config = dict(
    d_model=128,
    activation='swiglu',
    norm='rmsnorm',
    positions='learned+rope',
    bias='qkv',
    tie_embeddings=True,
    parallel_block=False,
    init_std_up=0.0499,
    grad_clip=1.0,
    decay_fraction=0.71,
    decay_shape='linear',
    seq_len=2048,
    doc_mask=True,
    train_tokens=99330000,
    dataset='wikipedia_en',
)
Each number is 128 + 32 x the weight over its row's rms, rounded and kept within 0 to 255. Layers, rows and columns count from 0. Numbers have three digits each. The size before them is the row's rms in percent of the matrix's.

# q: layer 3 attention query, 128x128, rms 0.144, rows 34-63,97-127, columns 64-127
# k: layer 3 attention key, 64x128, rms 0.149, rows 33-63, columns 64-127
# v: layer 3 attention value, 64x128, rms 0.111, rows 0-35, columns 64-127
# o: layer 3 attention output (transposed), 128x128, rms 0.209, rows 0-35,64-99, columns 64-127
q97 083:089125130096107152071144173119174138137156145162061109160096136153140117169142138161146134151165179071077157093176102133123147105132191096138130118126076141142072158133136101105107161146122158
k33 093:181048148077159107191110084070111148130141180105179121154174059125139158056119117105117187073123102148190104133123142122123117126150115136121180156121138136104109116124078140132165084117166149
q34 098:149074166082097111096102196159139119121144143161102142127116139104063152103119095143119089131117078122153185087175136097081117143107096141089082111153124087190120124137119140118079177178184121
q98 096:079093098135165122133121089122118097128127128105167081189194114102175160130073112090169120108098172167144115121129095168092202145144124115134080113131138105145215139134169126161091108135162117
k34 092:148118129132148119133133075130061122147122152163101100123169129172096114155117093120144156120130171119112111134084111161131100154145193158186169125149126171069114141190103030140101164093188142
q35 101:185112113110094073139077125066107129123126097135150168097117122138154102130112113167108175135139125152188098206069115191134168131171123130109079162171151119109132077170118071157174151098122169
q99 112:078134124139175118128106116116171142118140135134106123118122143118176163151076062105088123075172189093094097191125152106113111110094125149099092141090126129110127124160132151127127157144125137
k35 101:156042137126131110147106133073119146120151141131134158149099071095188119127163157158130177111088152159166076181129123124093144113130145112138131148117092028143139184101142216162153093152198137
q36 099:133075173120132131156083151136093114174167152072154087103084131120073100161115113108064127118118092162120154151084094152177094183111143152109101168203118160146167141154143103129115179095116113
q100 096:143161135115160126131164172076110082089117137187067096100118138092144167155115131096088138050106109156120047089154119149064167151146118130105136127069120127089167109188065141106111183134134122
k36 089:075088116145115115106131113116126154121118118121110117120129170150073173137108084148159136138114086138173094119209153092083134122082113129063106138136101075174091118124091194081114101187170126
q37 098:083147157147087126095147133177128131087133126158160062145122122138135130105104156156120096097108113132211082079137122093114081134097093112091060086086091147178133154095152110102127120141109118
q101 100:140144122117104142134050155184140073141161131065081083182104160122108108077138064086126137121176062115089127129160095140142199103078087105104178184161142182119082113175175086198120149141047091
k37 081:139115071094101103119122106122138123076115136142138120115179133059097158121128084167147117118155124161153124175124142120141141161138109101105111050139115119156188157105153145140085085137121180
q38 108:156095040154149140116122074143110185105125139141097090136121107166122182149105149098121146123072065127110086108114129129164186138174137160124113144131116108076138100112082163078106154082060152
q102 091:083114110081034135159127143133102126125156129099074103124100179137131156076138141089151183109138121106095126110156113157053108130154131128171123163144065124137137123119170094158104187179110099
k38 100:093189096131115107083140137114123135171113100149104127132131104168074135200128097175095183163073151097094112122132148162146172095157138090114119171109126159136133134125104139094069136138117168
q39 103:183152109105054087054152174126154121127126092141114131143104136143164084116186079142161136106106140140140167114171065058122114095158105184120163094128106090151125118158082087164109072155136111
q103 108:140092135142177139143160133110106211067122172136130142173187131070142130102104176139155150157170138153122121172124106070150078120115120172094133134061103141120158169075066120100053112117179120
k39 110:102124138132152123150105107129154172072130158173144129153147141162190198073145122125152165047154112154113107097195113154114120085201103146167138103137081122131115116149141183181181115108179144
q40 099:138122101132167109145154138117157080132109153162191216162104120088143163115113121131134126105141193125145138177104116094121105129073133120131126137142189136076082117099101200134139087102189121
q104 107:165194116160117166094111098128097153126114118142151096127147150099138144167118168157169104116090070144195111159108128127211122169173148163117144119197166100096166150133115177115164082157149139
k40 112:133179144106116093067111178159098089116136158094133122113154143128143067156120155178103091152122142124118141143149155140112134115111110110122122112130166166161125145125149099138181156089190083
q41 130:137168093192141155116151120158164151128077176147145120106117144142140082126150122161158145153099142157130216088082147055148087154130111121106170085125122136148142137079106184058143120170128111
q105 108:114125118104150119028174115064121106145134181168048144137133128086165189096142127138116110134166144125051098179121119129163088089132110074115079123106141111086107138153110087163121130119129136
k41 109:196091136209085110095074084144144098170144119109192134139147093086148193163154109111104122116112106144189103176141088136117120185166119111098159131145123124105132099115110085104101134087150123
q42 126:072118127139127170153111133166216134126109188161102102108185118136110073135123163114166154182129156160143114101147140115097088130131090078174175091140092164139179087171159172124134122133139135
q106 101:144137082105122144140085113155158170155161107083095103130156162092132092117150121127096090127111100071160138106140190076147144095089091102127116147129167153059129132172117122202096148113152136
k42 114:156139108120145141144088126167144093091137117063194125104139138139165129091131135110120157149166137088184196107120096173105104181137169110113152122135112156148140095126086192124061108169145103
q43 118:130112117097100176139127048163150150109127112120159105179092105096178140116118129100159147091112106150190153134113139125098135100133164151140132178107102175053086138157104102151142156095110097
q107 109:182147130115145114133102102091123138134071096146162116121079144108118095076110131167120122148115094164167151105110090163104117116149113102086117112140031080101097159105128126075168118161164155
k43 102:171101128146122123138135086085087168102164163133180168179149123101138128179164224103191112173178110118132104091090079099119107099154131107116168154154192163150095176160119104108167145056119141
q44 091:131133135076188101148153146124063108151146091175142043133148121095147135139092120168180095172139118184127105127111151196100113102062159104109132108181090147136100083120172124136133141125127138
q108 100:125131110142144107137079157139091088138069153161163119152064102147085097105128062143150151130074101125138095128143100122179097164105096137147117118158163136156160125120064183131116163164139155
k44 113:106130113118097160166147195118136165113137109169089111113092151074166127141022226151176129149144150153160145124106112116122152098149103128075097122104112133145179158105164104098075093152148101
q45 112:139178091125146116110114117104108153131101072129137107157158158169168110067125140079174131148117149086199145110112099071140118085076127148075112111188145125109083174146158143124171113136129163
q109 106:145161081199106088118138096134075061120121102146140114142078153175123111094150137135190122138188101116177142104094123141127146177110079150122132103167100090121189169096105135102117091085138095
k45 106:182114096130089159122121188157057117133148142090102068080135132094092171137061174152129161087107078142168125185065061130138139132106149154028151122129123133194164145062124125088145096104179116
q46 106:129151107166124194157137207132104139158145144095132171087185142103097130116109079200103160096109167137054137177091135126143102114114170135131099119112147171149149132153080087136138128163124135
q110 094:173107105143121167117166175108115101168126163086059143105138115129112149134126109143109096020127101099115151127180159084116165115138123068081135103091123084119203082128151088116104117126066134
k46 102:121113178145106090094210131152129074189018166152127115120174146121124088177143128094078121167092115124120109155153146081126081120144110111138133104134110145138208124136145160175096080160153146
q47 090:125148177157153218109150140117174150093127130065157148089151143132151131149072123154105148125152101137103076180132115142157071175116147186119128133155141138142123139079070139115136138141148133
q111 093:134110146143137170119119105072149166100205143078133132118064113096130198145145131105093111133126108109089168125147088141142130150126135068103077135130129121122142082104125107161081117143099168
k47 104:123148171138109102152147156107167113084104068144053140125103166125139120123121121120131113185104152102109150169105137116111148193153174116124119113130124108154161098168063100107085126151129059
q48 086:120138120135164079111131134179190094180113124125146089127129124060102162166117126198132155113145166093098112111126126141171089114110163143162103162076146115109140130102080084189094146140118142
q112 093:167118119132172130124146095119134115093112102123148125132083177095108155174158164129148133133133110137103104141096043154089119117088134107089139144097115103205120138100053177126137140103136122
k48 100:172137135141156162127134091126113120124157139125145076172152116146189146154075157118128095209145135149140146139122092128114143153117168188128145120176130184151113092097088153140121162139171050
q49 102:102138110106094148063127127112130052152123171107079145093135115102119124091151116140157170132123128142132116105150125166129109155145121081148152101064149069204116189152076077184080138136081118
q113 101:168138092142115089141101131163106097184111134134132140175135176144169099104112097138156120076152134127166090143104141124107115060082136198157103157171105159155146094159203123150133127147166110
k49 105:109055135064136166124146173144098129126127098113180139084139117136099135090113087135126140111124162067114085075162148121151094126097112096164083150128125120104120145124157116169138142102173168
q50 102:114189136099137154090103116076138154209213151142169161094135132114101096146101121102101074091118096148149125077110155121099130091143079156120128099136190128075122107082195111136119134135178125
q114 100:123125118066089073107114140137180089120091149121124106128162132095116077120120153114098106159140173141182123146166125094118164092169156053175130013101146141177159139154160090073131173085155110
k50 101:091073111129110074135094073112107128121135158093122125162118134136142193130092151078061065104187118141121175125151171083160176120148173107140137054164138140128133125153148171124130112103156150
q51 101:116093114116142134106137154108058146072162159110170130119118114095111163095086131100186124120147129135132082072141045163158153138171129146145133154112133118101113113083205088100119151116112131
q115 091:111148111083148166163142106194133139184137126105114138147162073116149070077130053121160124099138119071220125125117148112141118144103112137100151143143172124145105189094099114162113119156127117
k51 094:077104113078082095153127143083179170199179059076114142140088131131145095122094119057193159091114153150088158108136154131131187101138122129109148140108104109130164121130146137161082116110109152
q52 098:082109114129199143181098103143091203109133080146106112104112135110111122128117134169129146105063135231140107116093141089219120085117099185106120144122096110110077120087091153148152135141077118
q116 110:125101132117110114132122116153154144099134154137181081185094147054171103055085174080042161128115127129159139135108088116118170092130056137150125160186078088111116092166115159177134123105140104
k52 088:161102043095087141145138131128125148146098154199114133162132082077141096093110155106121113117134111118170104179105150086119134164086182150144174162102115120101137128155124188063162139136121120
q53 109:085155122102097077108111173203095134144140145119102091114105137142161088083083148057105210117163142141179119160135173095086092096100098113131119125114112197098093103190081182134123084092157162
q117 106:104112128146063133058068085171152129131058125137092102125145088133102135066125129157195136139125084162205104121123155077152127142149098110137134103143109138139138115127120142092094105157177103
k53 101:093055098130117125161102164116155122161139090111157177122123182146119096059134064078104166077115129179118117126161091148111110099061146117106131200082066134152133157125126117218172132136120117
q54 104:115097190145087158117103138120158130161113129105156204126154117110140119166095095117106117105167100090192121148128173104113118181162151148153176090112148116139125055143114100147091082126079138
q118 104:105102116063088140161126190128052121129059163083149162123128121176122114124086144096127143145109142097097118159198117146089150109162133069165108100164149140116101177153163086175158164151135149
k54 099:053119119164122098080176087141074143169151157152121085084079160151125162182179110131099078135137163125107157117146152142106145076117164070161126092130142090114107139065140087106103213115131136
q55 090:163074095102108139104196131102111127123104197124089136160171182172097109137052151124142137103144110089056121109138178112155153103090145125176109147066119089115109117123131133117120121127150091
q119 097:148130127137093131132102161157112086153147158074125155124054121140114123103085133121080133113103106115105109143095081168149101097053171111156091159159205093178125072064112128143108087094044128
k55 089:187150130148113130100162142162152091181099114189123167131115169094079091108151172108105138148099157105140130149124152171110117119080185105112120198129082173121083153141150141173139101091194107
q56 098:195144116137104165097120166129157125145151136072152140073105122136130097151098159125146120075163134055144099079138110164087136096116142155196116132112138112160161141175089175112160108131141111
q120 092:104092183104093029181109076189154172120131163127129097090129100159089141145116107135122095111128104168077160110194189159100160092134099124155096038128201141161118099089073138138152116115104124
k56 100:159131171114128104116137109133149179203141118121086083087141199150125132131180161125116088108139112130098143109140174151175159108103135133110166065107116110119154068076207135184168113103129117
q57 087:111094157091150115154121094110131152186101125114195125107076118091116107183091139157150146214172145129138143160148101156071085107088147094150173076124133136134154124098092162092076132156146134
q121 090:141175157050152171129091142122093134180141080134144082077089124094164117127137151141153131161119139157041085130146090182153129116074151141127149101149082096071117185138125140131146146140178081
k57 091:173143139175170114119114138173115126080122096131124103102093108145112094124117101157184128170088184163140180108126077161135178176116148115088112102072111095108092175074120145123131101134177137
q58 097:102163092120172106098166103159086120155136090109174098118076123115153128153082138178155096099154139110145104124112155137132120081103136147142116174125100071092115171193158081161125102131167153
q122 101:085091068121103203138124097085184147154119163145150092133088092182123121142141081112084146132136150081113132094107117145139114132136148159118117106082154167125157199086119115139184140106119155
k58 101:123091133149112136104145091142120160166147163175098074154087091157095076138142146169138143193144161098063107092166148104140093118123133121146138126151107136128126095185168095190114162118097151
q59 093:135109129134158128191167119113076129080113056117173128148155091099149135140131184152128163132059078179120080178093140121140068162134150159168160148125146132099143109119102211112151131109224099
q123 097:173143130119136140092105085115105170087138089167068110104119135130116133132188104189127124173075171153080123140080107109133109139090079175103149181153101050093137082084107118128086162102199149
k59 096:080143171072167154156144180135107095096130141193127067164127129155102126116160140133128151189086148163145155144102132062116114120172141185071216135109147119133114174146063118106168143126120084
q60 092:089088103101112119161131125121210150141171076193144139150120141160195088143117179093137176075162060117132128178061121165131128128081112164094126186122142122132123076099132069175112178114077149
q124 113:124172094097114107142156145071121120121156063170172164156066147114150112128086155093142152106226131129126098170092125123110156119106127135153164186111135033133144097166201124120085154121067158
k60 104:130157122165120137131151086104175143066107096154122107104066142071148173173135142102145140084166165117115128196153145164147108146154131111081162146098156082094124174108053105122122115132103101
q61 091:075104205132120141123093084119130115136143176092156131153136094122148103063120073157088133150087074089125095140117077166126101113144079171155128170113110165146143113042114137110125171086061141
q125 088:099156134115141131153131157116108097141079146155101173114143122141129111125147115123063132157097129136145193089126128127160097169167103062172180136120166153113194130187072099118210122117139148
k61 088:099138147132117138187144146162148144170112173126131119184127111125143147147146140141113139123190191095126104165132121185146117130105121103142154107133172069189185087085120114079159125170102158
q62 095:134143128175131147093081162179156094132111123122082117113119117114139115071105154159167102181156105133116106131147103182198204173133127138106161114128100192113087129078200134107165102153177097
q126 080:126142052115142171168147078062120114166087110180109131148088164116146183188152184158124153110146141098112149142126095106118090095081159188104149189133145115127119160115124087122129162139150124
k62 090:132172147092131148124177118113133179087112116123114100091102182154094153135088117151148127062145088092119175194108147133128102071100053105205106142153129165101174159096103167149102125184130075
q63 097:160109087166125152130116131100080104127163156111183167130143132058092128143108117190090083054095097098128131116126145133105145139120162071138104104127174123152152154120144156081105167171168148
q127 094:122164147154144106186160124153123123123156144165100171127142159109143200152173128139108130056124145101157133131133150111143131121126157114071152112109077038097145136130168137112109104194081143
k63 096:097115185112141083125150142144129126111128161186161105077188109082158172106117112113115132088145104099191118102068183175095168144098128100157163089163063120150115165155168096131055105122119139
v0 099:076110076099108166119159100190170112125090095174115147074113139132088129142137190142123192082110081150126127118123108093099112106152084168101078092142165146109176112152123115128120120126115121
o0 107:133175164138186128122118135127235167133185132161170133126124108134021103095182073104084139079101179113112088154138133069128083131174157117104145147133096121114124122129203158129071125128102131
o64 090:166122124106140104177124176133134077115074069116112129117099115152150148132148194136210085144126097130157121111108164175134184200102084132168119122104128124175095106149076136158127147153176146
v1 100:101059058216141165125069094165092116117138176125081199161126114151045121094164139160171089101151176120113131151140138138108131141103120152107091106106139142092152115130175124150095135110106076
o1 096:145123129166070087103183132120153151119150107109129079104130134130134101102145113116147104120132115175176138175199179143150135189184091094113094127150118113111212087120142164159177122138170187
o65 108:112148144105163078150113195145186106147133185146149166102142121204145075179169130111130168142133164089107071113080128097164075114116135158130127084126096149097070179150081134151127138091147108
v2 102:174149126174193115131174070191170133086102128109173161127165174124108088148111168194166090072127212120140119145169112130131093155113152155140075166115128110150113153125133173178114148174144132
o2 101:103076093121129157135088066115100163174147153158050101113106107104102125085101126127135114165089108122142143135104133096197137147089143110075156141155146102170098117145158085068147142122105134
o66 098:114156140129070153137120183135125110166127143129171151136126100111157094146094126110153148106145022112166123082101120126071131157137064165163117109122115147136135114129107152128110086099105135
v3 089:074164103132119164124098091112128118151103094116073119100149097085108148151153115193135119110138141154107171142132099090148166161130129130112129123141170205146121149162133162106109105153127135
o3 091:175103101120159132133168129144141137120152147042124113112130111112184104100155149127099120069151176153137071106181113140114141109080057115140201107112174182117135096112124101171192125105119072
o67 096:094074155144067142102118157133107085130150131177152135163105157200130098110121174178159118164115092087147136071138134116183131118174135123148071138156060106100155163147079096100160171109202133
v4 097:089071121137149116171129148124085109189110105137163137063175094033149114139131133132099126123107208116115098094148162120127121115135113140157161180115147157128131150093133098174092152208154109
o4 095:141158132107131224110195092096093161136091142151139153161168135097144166130153152132103144125179087065111117202050119174095097098142153072136118139177128161128126112139157126133134165172117131
o68 090:103179138146114072103110080172153106110149183162087112104095124131114134115147073120128112120078094154221166132176162096098192164114120109114115114120155071112091109136148118101115094092140130
v5 096:154151095128214114140179080158138136131108057143114104128132157138103142101171071150151157147096187139105140111065143080194131173138158079088163119165176077091148132125168128082159187109114120
o5 093:150128080114119168173108130160159166185149161133137162086161126131112131197136133146127112123112175157105146137113155137122158118115122149079121137141092167138083154130042145160105097127155114
o69 097:121110152179083067109131170155111116124195066114117142151112120052134106123115125116149144105124087179146126159159137128092114098144109190111150103144130129129130141112086065163163082174099096
v6 099:103116162142154154124149120099128120170125118161159123107113153077101115091139040134110137155176101099139120060120174151110073126115128216090100096182114097155089105110091140149120188134088123
o6 111:147163169118105209071130163114120071106139081150128138147119111116124109094109133143119165091186088177119150139159114164129129156127119181095145179127088168158124171097132110150068115098099081
o70 099:118069101126131086084115089172154180116138183139125125141159155122088129132077142126101072168098161111138150137109156094176150151166112064167132117165165106125199139122083134115146126120204118
v7 100:095152110137085132113112121117188111106139147123154225108098144117093131130071054171120155136147167157076167150115087193154141093106129162170114151081119142136109154152117111090158075156137163
o7 095:086155153156088120142113119123100157165134112097109040131153163202122110130206100150152110150186133140114096153174166090181147167063119103110136137117139154166124127079155181164181118137154104
o71 094:128084114114141117149122111172122118107070142105128147150143149155100108119170198146091125109123139057155068103120075168084127086217098107189155111144156121100142124212108125140148111102135143
v8 101:089119158121054151131097135076089144143102120153132186209181115141138124170121069060108146151102114118184142161100169081177149077148128123164173150163176180143117121119149096070122153122124138
o8 106:112094143148146107086147180138162141108207107151184111180112192198158113098169148138141121163123101024096064125159113162149126157113173138067132106160086130089101140136127157143184120111146111
o72 110:168144133119109110125085065148162152157089218195097122082110125104175119139088099139124113055171154136129147146119122060158089115103120163184076178099141094134099158124167137129113125119128107
v9 097:136090082052120153105142063158118100163113094109152143147114144172160137092066176113129093096113148137213077139120126126171087130117178132135190097133087185087102093096085100123134052087064120
o9 090:085084112165128081124129110106135112104189192157146093138068148090156112090111075112075166164147122137109091095167139167121128091113094127157090119102165077097099140086135176092115138171139068
o73 096:140175111093095172140115137131110153175055151120163150056103126154120144169138177172145090075109132132125129148105099089161132146178179154127118126161119135174099103174163094162095137149129139
v10 098:182112104102133189173139109208101138119057144100151117172127119168169138106047152052160150122092103169108108100143143089028103101121117114100153162100114143085115122141163095114116126156093145
o10 107:094084086105128136110086195116140156079147151146136158190141120136154106126096129096116118209143129122107141121070142169154119130153131138138142119134126081119153072103176178101144131187120112
o74 097:180136154124080081165153126103121110215106165116118108036125149094121135159097110103122087070162128049141105143191068080151115171143141153093155105093124212122151153125164174138095112112149146
v11 104:177190094078141105114060118151099133077062129157138114139143146115106172152106125160197065123089179140125096092158160146159132129135120117136131117150116135160092143185162135108118161127164146
o11 100:139100149152149128107162140180055154168189177153130178130212072147149121123137122077114147093167128167137134189137076124116134161134150099047166108104098097108155103171110133169141069164117098
o75 097:084115128148108105236092162123146100169107073118117111065124191148101098146152112128120135134118104127151161125101175129115131130102099187158160135114127177134103146090120159098110177098116138
v12 099:052179131157170143102118167098111098156138181114102105110129120167114144120091093084132157120071133127111172111141128188138123071151080141100136151161100082134102149063138175126123159088132078
o12 104:111183120103151160113163089105111109159151118164102096103151118110145127152140106070141113157173099081089043151083067137091123194099122153118075137118130105132151189172147100132165145123169114
o76 096:127056122153143087180109151121125145106098142086175225134105112138125144150082094165100111131123190148154101138162136094124139111178168094110152114090136196143128154087121078146116104109157141
v13 098:169094158116103093090105084135157125134122162169123138135161086085117084154178085153114131189186109175078132121115149148151163107121128098108122100151076075190088075160106135122135121112048083
o13 101:141118171203152170192080155134127102136083137111152113154097100140121088099148160107119139098186096141152194061138109126153147173121075154114101119174137105104118126122097116107073140096131211
o77 093:129151127082131110100111151150166183151142094125124128107109146125097151113159149135095146180070178123129063171123175122107093110124137102189174104109131114155073105134125159082141102107156029
v14 105:155124100080104095112144073177113111108144108131141169134152195130086137151159093143071139096162075067092145149123113126113138144072043145142133066121154108125121139145118122145125163107124156
o14 105:191151128116153118123090141134143179115168126199114174128052156135082120149166127130152119164078133145080139147086141045180115122107121131084149115129106143191096129141190121128138163110130120
o78 096:141110109185139132099146143154171155122094153102138125143199105172223151151083160102102122113054116105154121086139113160139112093120129174182109150140097078123120169133115152087100076172156156
v15 093:101125199177096133098137160142153159112147165146082150139155154099089132158168104204147125137040172164135134152105109126148119072164176143096150192128102113090142159196106143097175156106108119
o15 094:106103131102099147158115061140114100162096120105100097091143098148167136152116180194171159118147121130108142061180122110122163165116086080116117081111191100167106139112064154133101186084089133
o79 089:153094106197160096046114188109107113101153127126175060108117109228103109104147113107160156093187127126079052169139085167149149124164128153134180118139148135103117109137099099114125113143174113
v16 096:145096155066177143115160163126119193081165175137125140081110155158143158115163149100122141106152138157132157116183129104084081140108056099128126148084077168155097132100163082133127186127092146
o16 104:133125133033151159147096115172126195114176141208124048129166134104073164081139115115124133160086086119165084155085198130101151127135109156164125155119112122104154140169116115106067133151195095
o80 101:122093088162084122149154137096157089122087112102162200140147133169133095215110148111111098105143128121113137067182063152128065140059154135114136139161144141146114148106165160142166111108089128
v17 102:139169126131124126129135223171119102112145121125120093125147111143129116116062133060160116106143118111120173125145089099145159187149124121035108119115137097202076132154097119109119132156101106
o17 093:131139091111130157157104170127112180132110139150138148158202135161134123112188115110115072194108137156134112102057102139178141126113127108114119134146089152062102129130120133124191179166057104
o81 097:077090138137134105134124081093106103144111162140137135184105121142151116186075145157161127091056156121124100109149124156143121101123115164118073146084156151127185158111113164093125133127169146
v18 108:126103123115104156110141176185136094115155099217115129067078142129103131150125175135141124124149120164092120150098113157099107102113121113113133032077160180177094154111072103136090086128214199
o18 114:096137092106122084145101126158119086069173111142090175104190090162079088177124123110087161160128160191153111148104144135110137134131105132084155179123106067118146188176149130119134092131114130
o82 102:151124174149122094137142125137155130193101161092166094153155127126147117120118126129137056163114098095114188096178140122129097098111171133183088133136127151157129078129189117141132138182104161
v19 106:135144102137143120148127084148139106141114097182092133088165120122103137137123142165160164078124107082154150157090057163176132142036141176111109130072092167163087122139146196152179120108131131
o19 097:130116099136185122112142131166078120126135138137136087139114156109132095146133159187072097157110165108068163068114144128136142106147115144070189165203115062194125206132117099135097123078129091
o83 105:123114158100133139085144118100154155151114172111152122160115036105170056127122147106130162129184038110150067088166124107078150107152125094151102084082211153074154082135104153119164130151126153
v20 092:132103124076117138142109122094142111110150071150161164175168133146125099121110095081116094145101188160070140118173124109135138112092093171101087095155148078119109156146037131095122109179130104
o20 100:100132095120120110093095184108130097161089161172154120162146143112122140120059124105100065144112160112153152119133168134141123150121167146110127063118100102116137153125198158087107162169085134
o84 094:097094142132098103131133129156131108109104105116129135106116119090153123134117083156155184137070078116190067132111123114142106120108139174113147147124120120105087134164165094172165114136155114
v21 108:108125138082119107175224166137164088090084091158154147097182137148098183158108137154118119161119171136124115160110157164122113104124148106086101157205088121121170161108098088137117137125097167
o21 096:095150129114079173115175091138123121130171144114110087185150134110085068119162132150133117125093101123097116113086079067171099068109145121152165108115148159106067168081197118157134155093121058
o85 105:118178135142141126100088079084104186113118109135100141106099113101225217121108120080141136076117118121163120145184147192048167180140097179133093129101114115149143116125114073091113116151116126
v22 092:075136138181137165181127098110084104122104140130111076141113130140087111109099106155123062175136072094151128117104121143095149123103133128137144159168151094137145097148103120189121141158196129
o22 098:190136097112123126090138061104136127148055082155123151122157101107166159139076145118142130135111127111110114074159176087130125135072159146135142094098103133127091147122188072115098130112090137
o86 094:096107141117111120125110158138100123109178113156104126123096161046054125076126097125106184163133143173195134171097128127189179143093134124096150155114108129117151102101112146166101137137220115
v23 095:186124160130099173183118119126122141137146170143128142125144123153169116122069143158102068137140087150209137106081083140140122120113126115068093153161114185147108076056161115112149114108137090
o23 096:139085121105124102136116176137147154151129110181187140121095179083111145052145075120150088138158169152118125148137146160123138141163119161124126073117055111123100166125132077112092162135080094
o87 088:128097081123138129136152135110131091170159145143102114136141068134100133148120140155109173084060145145115154071127107079144153154054105127067121179105146166135124126159136145192144104118204167
v24 094:098092098144138131171138134062117141155151137092078088131166129154137126118110131172139119105122153166112093162170119145085179138147102130067087177156098114133095151162116155136129150138095118
o24 109:179136111093120150088209149112096136136100157113177131123103096116091198111106109103180163144205086103147123101127091147118173165140123155127108144139108128146091079148128103069141162094163128
o88 098:103115135116132093117078125047120106086185140157130162116117133105148187113110154139091145102109186134101145096104149141151158100095140100117121056096142118096170204083109148105101111159150112
v25 100:084137098096111112095070079142155105164138128132101105117123099136116139152135156080116111130077102112143147144132131133122123116087158105164134116091135139105138106082094149120089072178120108
o25 101:154141129239187084116187127132106160142109132089153138130117155134130124120121080144144123186068128154157123143138111112147137107140164131086131105094136159090186139160102144159132170152087132
o89 106:114092150083143168108126121145115099123096066163135123067097093119116138143164092101123172056142154121091128104103110137075121150113092116113078118148102141147021104121133122101133105128124085
v26 100:098065144127140121173187105149039089098151112149170167097139199141177120115171126156161119144142084102102149116128128120161205133111106133168101133151139152114131156118090132163125096145143142
o26 103:122108108086153127124082111149106145126053108119103140140149136092100105115093089139105146168175132128043090094141142132108131153147099115129153220110120177193109086127107099119120129149179090
o90 097:177098148123147126116161094111138122116138162108116069084095109146144156105162169102133130114060201170191154098109114129174124112147155124093123080134154126103161112087116158135125177126076162
v27 098:159127154170114210177152217118063147140145107105163185180174120181096182096106103198102176095128140108131119172110136137165113093158144117116084106135160083133116102084109105104127115119132142
o27 094:079089096078061114142067118094123104121107138151124100111197167169071152154142057141111160137131097165090133099145163177121126147071181115074179150149116104101121092130117153113134153167103109
o91 106:126136097147152069111128120134155106129181150112108109141064077125198095174137142098181053148134191094126086192090061104117130154183152090140157114091092159116156157153166132182121134167123109
v28 102:159150118119135115153172129110099087103131121164123115170152190123110107164097111134094128167153158018104127097209116137146069133099099134180178177131134104183109120178125163113160153172121120
o28 106:135112107175133138139093085196076138094072077175107116146091082129140135096141149188150137119101153126074148158105102151172132177138140136140062110148110147150064116152096122111170089140177132
o92 110:126190146179096130141131160068161147123123187111103157126152117088150119127119141113093143113176132150211119150152136096105133048095128137131193081117176128110180132121115159110101168102118050
v29 095:095101178132190111100131115091161147117131136104146155165158128159109131174166190123185093082152118073145108156151145164092195161138121096160134111156130139153170086127137112177095106058200088
o29 091:157085112184153092114166092164097136174153076143099102100143105129094141147113087090114167139134077187125119076116167193131173110127206129121131118109140085081142121159156100143127166115126164
o93 089:150189105077141062147147153099175123148153146124070162135090132097128135070066105100115085182064121102131133161144133055117077153114136166143098134113108149172123144138129151117100122161080137
v30 095:100124080110137155184104179132143171120133080144125076132064126172137093144113126126117146135071158123140041199130092116119113146144183091149159167143115108126150130071136092161158128151050086
o30 080:150162098159069138105116184110135091149082152117152145194080119153095098094155120155099116112067122116140171050084135150123157115134127108130115139172113088105103141147151170151136137118125135
o94 101:096124145140110125164125120078103109132122082173145125123134122110133230116125181159182135133165127150140155153106139110161176105157143136083103084105161135077144085199070123108122100095163065
v31 102:118102108122061134111121162175154081128134112096158137141154098166161105141138133128152180160059064203145113132091165102124172102120149089100139145153185155145172139057153143149116135098152125
o31 086:176132100179154167094091141109158156138126145162136122157100171167179117125154123137153145171101181104107127143186160094139127135152139140103124090190101125117146133154195078098070130126095155
o95 100:141128141055145100146134048107125112113153120161075147087121152066151163104139069138155103124106145122109180083090090121171092102116142152099094136076097135167043109124128163131125155156142116
v32 092:082193160118168092099087118138096094156110147080125144067087071131128137146125144137064070121144123160130162134064120102127163131113141132067135145083143099123153125171101115152193065083050168
o32 094:130059158062142099159099137098165156115065125131170118107139152132165132147139127176126089115091160151099131099159135191110127094095130057148124073065132121087172183112105126158126158093120130
o96 092:172111118147131134065118101140084082099152069125075102145155124121082106131147191120138163107074142127117128124074121086147146170112102164059202112174185108170114109171143150123139063129145115
v33 101:107129085172135076116064124161136153059143120126113167088098083135109178119074125119102115130176106094074180200078121150133145145142147133168120090153128167109120082160110125075150138064198160
o33 097:123124144172106067135158088130144139089168118053131083098161120186150123160140137178117108112112165158115165152095159149108103056110142095114139151128159164135141135136178119147194081134148124
o97 086:201130185126124174133134175133093071151078096158169093175133170117150114099167111134135133111143043137176035093140121123154104068160146139169156086164088090136109102177099133115092170112138090
v34 099:108101111101118169132185137131151166132162170179143116136172155165093120139099131109112219121173159126134118191173171133073135095112142118130123152094221127073122146102171132124137168183142152
o34 106:132117155128114096091130111140078084095122168103081118161181141099129106083114163167118128129108150090150116129083149077118106123138166180077098135150066102097102163159164114175132161118106067
o98 093:110162046123148124138118143069182131209109102138200130106138137168183201164167105081171086121160103060100147104148124123121105104147137112112160080079088127186105133080202098151139054133150156
v35 100:120138112112085111112220094094178115124133157142115210164112083153140127115137096110142138200138112112108095129098122159091097131152108150102145123174183197157151135130149145168111099096079134
o35 097:144108170169106099114069146104187109145155089081133119153091168137112100174137094109149108188072154148112121153138099116186092082160159154132130091081182127132104145104164117109082100092098129
o99 100:114116131049142109186143098176078137173079113143126110101077117096137155077094143172108143102087152159139156143130135183052149147108105103123095140123089145119104140145087104143135092140127086